config.toml
d_model = 768
vocab_size = 36925
activation = "swiglu"
norm = "layernorm"
norm_eps = 1e-06
rope_base = 10000.0
bias = "none"
init_std_o = 0.0
init_std_up = 0.0202
optimizer = "soap_variant"
lr_head = 0.00615
schedule = "wsd"
decay_fraction = 1.0
decay_shape = "pow"
Each number is 128 + 32 x the weight over its row's rms, rounded and kept within 0 to 255. Layers, rows and columns count from 0. Numbers have three digits each. The size before them is the row's rms in percent of the matrix's.

# down: layer 6 MLP down (transposed), 3072x768, rms 0.0641, rows 345-361, columns 640-767
# gate: layer 6 MLP gate, 3072x768, rms 0.0662, rows 346-361, columns 640-767
# up: layer 6 MLP up, 3072x768, rms 0.0677, rows 346-361, columns 640-767
down345 097:032107181116138106159116176101176117121131084113156138089168169129178099156121131149194164138105116089141112113113058116161117175183099113155132207152116139094113071111165194124136184135088170085115136081141105124110166115127096186101109089145162134108136141151128164068148152064139136193150115081134186110102142102125156138068117142129127110134158125124102162090097153156117162210096
gate346 100:092119127158122129116143069187145115127156159213185167122138062156079153125163145110097084115151116066110058174098154099084100179153187089063128081137107116150094134084139119086147168161133130124138114118123160133147093137112132161171108150145172118112107131139166089157080167165128100144124129160181057093102110102153153153143136123066180185129111128108144155118100131156069113086096
up346 100:189139102139170135109115124144089119127085117082134135144160144104122123075179154132149144075077064100143148144096099148140091101137065158110126075095139162099185158161083154172185139099122098133098110132069121147070122169143181127110081117122103107123218131097113073089154147158187109013138120133124130121077091100172143168171105105076082113128124173129120104130119061109067127127116
down346 103:118136190142166078154105141138069116129175176130147200126128158111179153156152118125113116018119120062102153135078109186167078204130074111130149178147130096129146141140109139084106144093129097141149132130146155099104108134144160151131091127117137145116068123129159129138161098072149131151192105115120128117071188192184166103181137122110147149107117135107186116109167150104077074163131
gate347 099:113131070139053116194108092157114197127175166124143168115155180145110138127113161098132097090173086098122126141093120079110158100143108100099111115101174097149126127116134071178135187130112097107151097131202131158149169129139170128121094102054114089131144107128228096123110128082157180111113134114158100104131093163204126145163087126122111153096119145122103085101116138168095158125117
up347 100:112106173131128136137138143099223109096095164101101133192113102146161165182208101119162087137079110093152102100146180120158143096078143153157141137132127139116107146122127132099133137102086115065120118115118147166136061132077168147130130133178207161079115095151147103130134137140149065161205146156157091176134110137124155207108176147144067124120104130111112147113148113091115111133087
down347 098:112145105149124093123159149152166143136166165107184154156125080071096154112143143122098103164136114184106140120142109135155139145126094098181128130144126118104130129113085159115130111043127108085120112172117153103119127102110143131129135118132152106130085145111152189162118097130185115127075154140137038125046186135107129092165144170137155093136149071076132184112080091097125112124109
gate348 105:129108110096084092161143057064153120107135155132079108135198122102106112168120106142180104154193113177154123151153091157114210162159144104164140117133112161109085105068151143099116140102156069074185095143140129168134131144114121094171132183142128147150173088146125110121141148165061103104200114143138108139145078138132150064158082133103090172135141113115137148083185123115125183168143
up348 104:195159112177128132101139094145131156094161111115132132149107146103166085122092152156075135129206126137194144103110111062151111066144114189193175112144116154179105101169099134160175140097122180121162119125153078179074087199128187170132137153087119136104085168112145194160137121099128131137099185099182090178091104120186113060091122048177126157148142122203178070158105176184172139112149
down348 103:125163153128165166137131083184121148151155198159168130139205076094108195171104155113103085188138119111142120120181112051109120102126083186156112101125131114134136149075161119114091143097107123110149153090108131137120190119139122133113157133067146149155039136164144175109164135081137143107110126110125089081139176108114076151148150107125131158103112133105126147106144122113129187150140
gate349 100:155118133099153165177118136173144072110103102128191125074164135187122126108151102122118169138123156124155157137191154190137124138126040087128158159113135147140098022111182123051112126159122195089085051159136107068148155130117145167099099113126142139092121132120096157182149109118117135115143130088171091096129178189155148086096108188178125085152107137114127081139110080074154121105080
up349 101:137072093072114172146076141194156097082131142144127142125105143123150127130184090131102111105098102082184165145120173115079075142170166051123125131086114106119055192121120131107113157116171085124101105135073087215191080187059114082099078116119108092142150113129132092134170093116073130164136163074128106071098113114186064124092080145200152174129201102085156034132110152142158144158081
down349 100:125174121131143097139185148143165169107107127062134121121164194136166120149096198072090198135093163155147105135164161151106188150166161131136146161122040117183139106116157147069114110137172155083104162191124097112145121083083184150131134137130190091147071146145125129147127097098139143123117143195205116201103156153105146077145095129162094126182126130112113115128126160119109106168192
gate350 101:129134081042166082096081112108124137103139158187134076135199127145115148161140101149079106155106095179082143151123142078130141115120135081131115070105160134189163157134157122138161081145092162093144129144113081133114101136073135119145127126150162097110135091166111102133150128106095158136106149121135197081146044154119127121125118143122137135120132156072111129071123097094117157131127
up350 100:074109102125153111057121189083099099108157175119187135123120115053138078091113142146089154141112068056114129087096183136104118144132121145154146100109111154131093123116138148145114057093103145165087146134147125178101133139078118194132151127114128115171132113153134109184086130164126154153130177144124150161116128106140061144049137161153147114120146158143152190119122114113131147166114
down350 102:088116116105153123162084147124147136105170135197161125120149120092183083109136156107123127104150116136127113077160161101068114141098047086107129152114140118137124104088127126170121078185131109165044108105172144138108090135068139080099074175071133080101099121169176095067061083192205133166140189096153090160122184084113106090104136175161112092074067164144116167117105127137128107162100
gate351 092:105183118102098160147083102157147130195093122127140201176150094083074167098106127076140074097160063140113149057155138208133111165125136143130148126097139153106188109164127116139139095130151129146124157153099191123094133202139102165178186057115095157098177135118146120164093179149123126067133065137138148191167090126151110100116145136102142117144170121097156160120135134111151171078086
up351 094:100121114114188186107149148120172190116142131067087078090106134114130126159107131059171158154157091136096135129137144150115064117117135100125155130134150154193153083158071155119079106138159190113152110099155151140161103105124077136124075118133134162125109100138116128112122100099111160137097070112118034172077151127105147170183159097129155093117117116082202141132102097090111052154094
down351 090:117118170163159129139136137144155143172121086135168164113145130117087133144026143089145078105118096111166112146118154147088129164127081153142156116123110126117166126138139168132155114113142121130114134180148139048115159177057143172076120099145083097120166191108185163114120203143065081125104135177160120169111099156166136130152167120169096170115225100103136151141148140112096174134156
gate352 102:078097136115119127135103169119193102136078090120066124113070188137095086094172137107107079148137126132169169087151201171120155135169134085166122142143112185143132087130090061105124118074146135194121040081132078116112143108155142140120105140122126124051177164107143127119163121068121121145148145118165167135135157167094118129142136116128141150092152129139154161159122136128124092153123
up352 100:140105121165183219103113151114101111134136122072135105172142095146148138133145159136175152059180150096108130144137150126086123063131143088073106092164187152094047120132129176101110099195098129129109134165057121088178157105104192189155135082164174115179123101155104084097144160089105154075122077155124181076099124122124163149187130097097074187120112080135182132107147106106137198102144
down352 101:145132136123090183127118177124129098126160071187122078089120133150099117117129138141127121139120132093099144166119106056074119105138175097137143187063118134106127138045129119107184134161129111123134128115130114095095131082118181140105133136145075101095130146108185114081166169099131156132109141110133178214166149123136124164104154116146089122135135121077151101096106160120069148165104
gate353 100:163165193111145134144134140141144134097073144072103148113143168148137179126115108183119142136091185139113158136068112163167159127122131142148103137137139099160138111109111149121142134123147127136134145096116102114107090146172152171077136157084119113135081176151066109085195147196137126063083129177117093187183057144135125175108107125175143120152120093137107119140109153122145103121107
up353 097:146105144155131131153106127117091153156160178185147107101064168196129130141149117083206182118127099122059102146086133104072202130160187172134152154110167157098147158147116155125136060101096173115125140118133139145134081111131117144075123142057082092062149136175124147110134143138107088131095146102102134125148108174120147143062099131103108182125135118107105126122144129148182086122152
down353 096:127073137105086098139185124172172130135098152103188112134056113141115130092203075172173141143098087151176149122132149154146119076152118180103199118107199108086158140113123118094106130113126129107118124106137061155122072165099092165124108149116032148134104130167100106125101149151145173133098153119144099139131113112124107164130093166147107114082167149127126160140118175130171151091162
gate354 096:137133167137136090151127120136128081080150102138106191170142078136109181096104096101207166167041094101105147129134155169134078140158131138098160083105094113098070181152080094168086114087119099123175205168182149127174175176159147167124126082069142097188134100154086164111076107089127184159119127133104144099113076170105126135136100102112102112076094197141147163063121147137075122103135
up354 100:035174169134116113120114142148124157138118167148163141130125077082078145112120108092169124164201126140108142156105075103115170184137128134155154061160136102163106112090063174171164159105063162131110118090144136121195182112124171122143148109160088163089127094138141154138163128223187095141125171081097132090143175138078091138110069173159127109138184093127073116124118075124156101132080
down354 098:167153125104139098198158075183127110114135117154158209147156156142088152208114176114214153075132142128112109155131136190108141166137135130096080097106138096092096091156148086164163150113073098161224079065113116077162186171107089139197130116107183110065120131130170169153184162097136190141152123069075128141146155147069132105118096142166149104129116169117167128109111144130177195141074
gate355 102:128158091123139084186128030122137193063143125111132156113077148116158058094095082110147154126061137084139097109137127142156156118098112115100190123091177049187098134150148084177146122089143125132084140174159084106095137126142169169158142126110104120157152131126154099121147096102205144141085145095134117120071124121176102173115165153099133142165125118118169155121206130112128157112077
up355 108:114158118199158157060143099132114142104136140035129162111109148136100112158133096155121133165157133177146091202107073175152116135189137107096146112114138127122128152132113136063144209171137185204127087118108154113153080126117133127103162189187119124120116151185131139161106082112148108089142163155114129079107104166180173096122148110162111132198071089095144122095108137159118095131170
down355 103:126150122211189151127054134145136136152153131127169123137132113086121164097166139164163153118121172136139150145149093069110088121161158173142099140122165161117140182119091105121137133141171099184111120108127140118117118133122118138127071151134142096127114125178126182122120124090124119135112134149145157135131095109113140137085184170116106138133110151101111090103150174127125121153114
gate356 095:129130142136150126198159112141161129169095142103138158154147149135114116088173094162122130114095180142134102169102173125103165125147210151153143153114103115096111165146016155060151104125150170151144173140140137180176111166103130107102104143087187159067145127141116171173173110112187142189140134078188176101065142157127133136106094151179161128124114139137132144116111161132145168111123
up356 096:142093192137145107126132090166124093107122125154082156122165122146170106179095178183130181141124087095118109087134074150053109145127109129054100097100039137086107120171100111144107175117127085125130167124088174124071075128085126134139114141143058148180124163152172105155142103159097181149150156108115115122088132137183132110153088102150113107128076109101086120156120154094113149096117
down356 096:176165153124187182125130069146149139157102157143140142133124135135076120186084073125144091120207157081096104173148091120168123060116141194096171145067123120140084138156124156117102118137062108129131087090112166147123067155099169114170170191095145149194134121104158149099147134160172137095109188097114075135072080112170140092104103125169118099081127080101126110162155096111131142101096
gate357 095:131120132073070121100079153111122185141097200139167121123119107132125169136165123114201120087081143090176103113052099137111178124143125123127138105149107101088124167141132098138128115137072119116140150113118125100153097051084142105099146117137174122053057136080148149140083142161086137108130083132097088102143168155073116123137074166143178127126141100096125081168174106140134141182104
up357 095:141163111119144143118176120085157124140207154107166114130152081187150128170117141100095097126103196095126137111107149128178077087141136097157114118092096144133095088165105099140134123119153153099139117187107198112074149136044116112137114110163100190202126118130102132148170168102137117111137143150129109121129149191173134080154155109106197167158146103147122089165113155150062100153158
down357 095:143144060100154129068223179069149131131161123130206103138201147110161154137118151097193138128145160123101125122109168160117141070131198163127119156102090137147051144117178113129165102133131137143135077100123050151178198137143126116068168121134103145152145106103118160130106175134110158158158087119113106096150155144162159126106108152096148154126140137110194112133188113114175115161069
gate358 098:103118118113164155151132122131148151168197132137069133109124155148094189126108093161148151107013152144079154123157134097133097142077169128140140136132062184110080145171076193126126109127049122163087128154182104150074177098157074105105172141081083153175123068118179112182050111148162074125130095148089126114130077117128145148194133163175062142159084138158104081074102048130126129180116
up358 101:120140163146155168102115126171157119097119098162126118133145071114088132109161158132181110120195141076146138107194134170110123125146145124123129095183052136135181152102129085090131110134144117117116151147092117142061123129119157138156115095164171118123138097114127133141147108161099143153111124113177131124137129198200139147149091147112129155121133066091114099093128169138102107157108
down358 099:152122172105139156166129119166146123127125143098127127117144098177120123109136067158185171096125091101091137135090116178140083153156108109089153124126088019164127115188186124120108125099123141148095183098152111123111136156123167185127122091125076107161101145113153116164148132146086148080110137092143125168130129136119160144072100067124191082069122112145069133145125099143133192093107
gate359 101:079130147090077082136145142120121114087121108124169118114079116129165144169124107109128128109113140207150135059124188114113115113051140047171172152121142178179160153126138089198159213110114117168093115180096139176058152098166112132125070151182077086135048109108140195117126103150112083112107082167143111132119185128069136157120204138139065086193138042115119140172186118103129177119147
up359 105:130144116108121151160129104156150200118124125116103177135081124118107112072126110158077159050147120057105096093110119083100136141158132117110109081133178152072188053102131129160136160110132116134152146120024103150136103127150105103110097094154137137161176122129101095092107124184012144080107079165112126124106120106079115156115150126090124115122110172141164093144128067104126129108091
down359 101:149100096096144099140122093106128163100086150118136092134143068139172141174117171112125094125167128090047133084086163136131163136173141110115085134070085133139140104090182102109151100117132076124123139114086111165161138128136139129155148068103145113094159094148164096181106063069068133057129108154140151170097109104062130088151152123138132169146139132102115141129067112134104127175148
gate360 098:087144101137123143150116100104083142193163127118096101126148101151118205114154120122108090146165090136158183171110100108113095132135137152131164139084121094145097054099098143066180137121153108094197080132171126059139117159111176134174100098113135121160082113100157199154091146139098077112167130127135107158158171123169106146075066108105213141099140105162151165147140145177155182112181
up360 097:094121134071057136123083104139149110173185072034140124163087183152150108124102110148152126101112122073178135115163130168099134095093105170101110128108121072155180172148115155123132130117137139127155096175109150118158077145042201111124114088152134074106077105086109167188166168126127100136108081108121091082135105056187121079165111100107071153081113114118135151146100166095104078163112
down360 097:188136132117122126135137074130100138087137111108131116124100131080136130103147154179131135154030117018110105110198132116119174105115100091116070135099192132080075162125125088122053145084203127156175149191110119070141116102155193157096186139063070119067162110148141116138175149114133137105116069098067123136141112109097091132079135120141111160085126150185126138108169100111116105138111
gate361 099:131070154180125156131142191134145208083074167142089113127185098096120108152124173142104089129115111147147119132058132097128178147149177179118131098076148154087114116116092102164101122169152111100122101044072123096125126126141109071140121091145149135182139136157137101130159130039131088155103089192104104155141129070108152028102121113111140168139128067083147171149136183139094126134173
up361 098:106114086126107163133103081124181065163157102092192100061141149078079163106103142135087153134087181162177111117114077107112179102148156193067114212152150150095132123103145151130131136153148186118064129127124106182113087153116125131097129124081100125135086140121162143098114100152189141115104141121155077164171116126060179140146099138110086093143134107117091119141183085083082155173171
down361 099:099178092116113164074058124146112148135132088166170113114131135085075160144098125147098122184147158133182113096109146075097079100185169134175124097112140134131147170119080098133090122095150106149113146131124116135100100140154168125103136133159149158138035115066100164115087061138132157138113088149094111199107073176080168141188142131125134118150138107081221149168126178144091090107173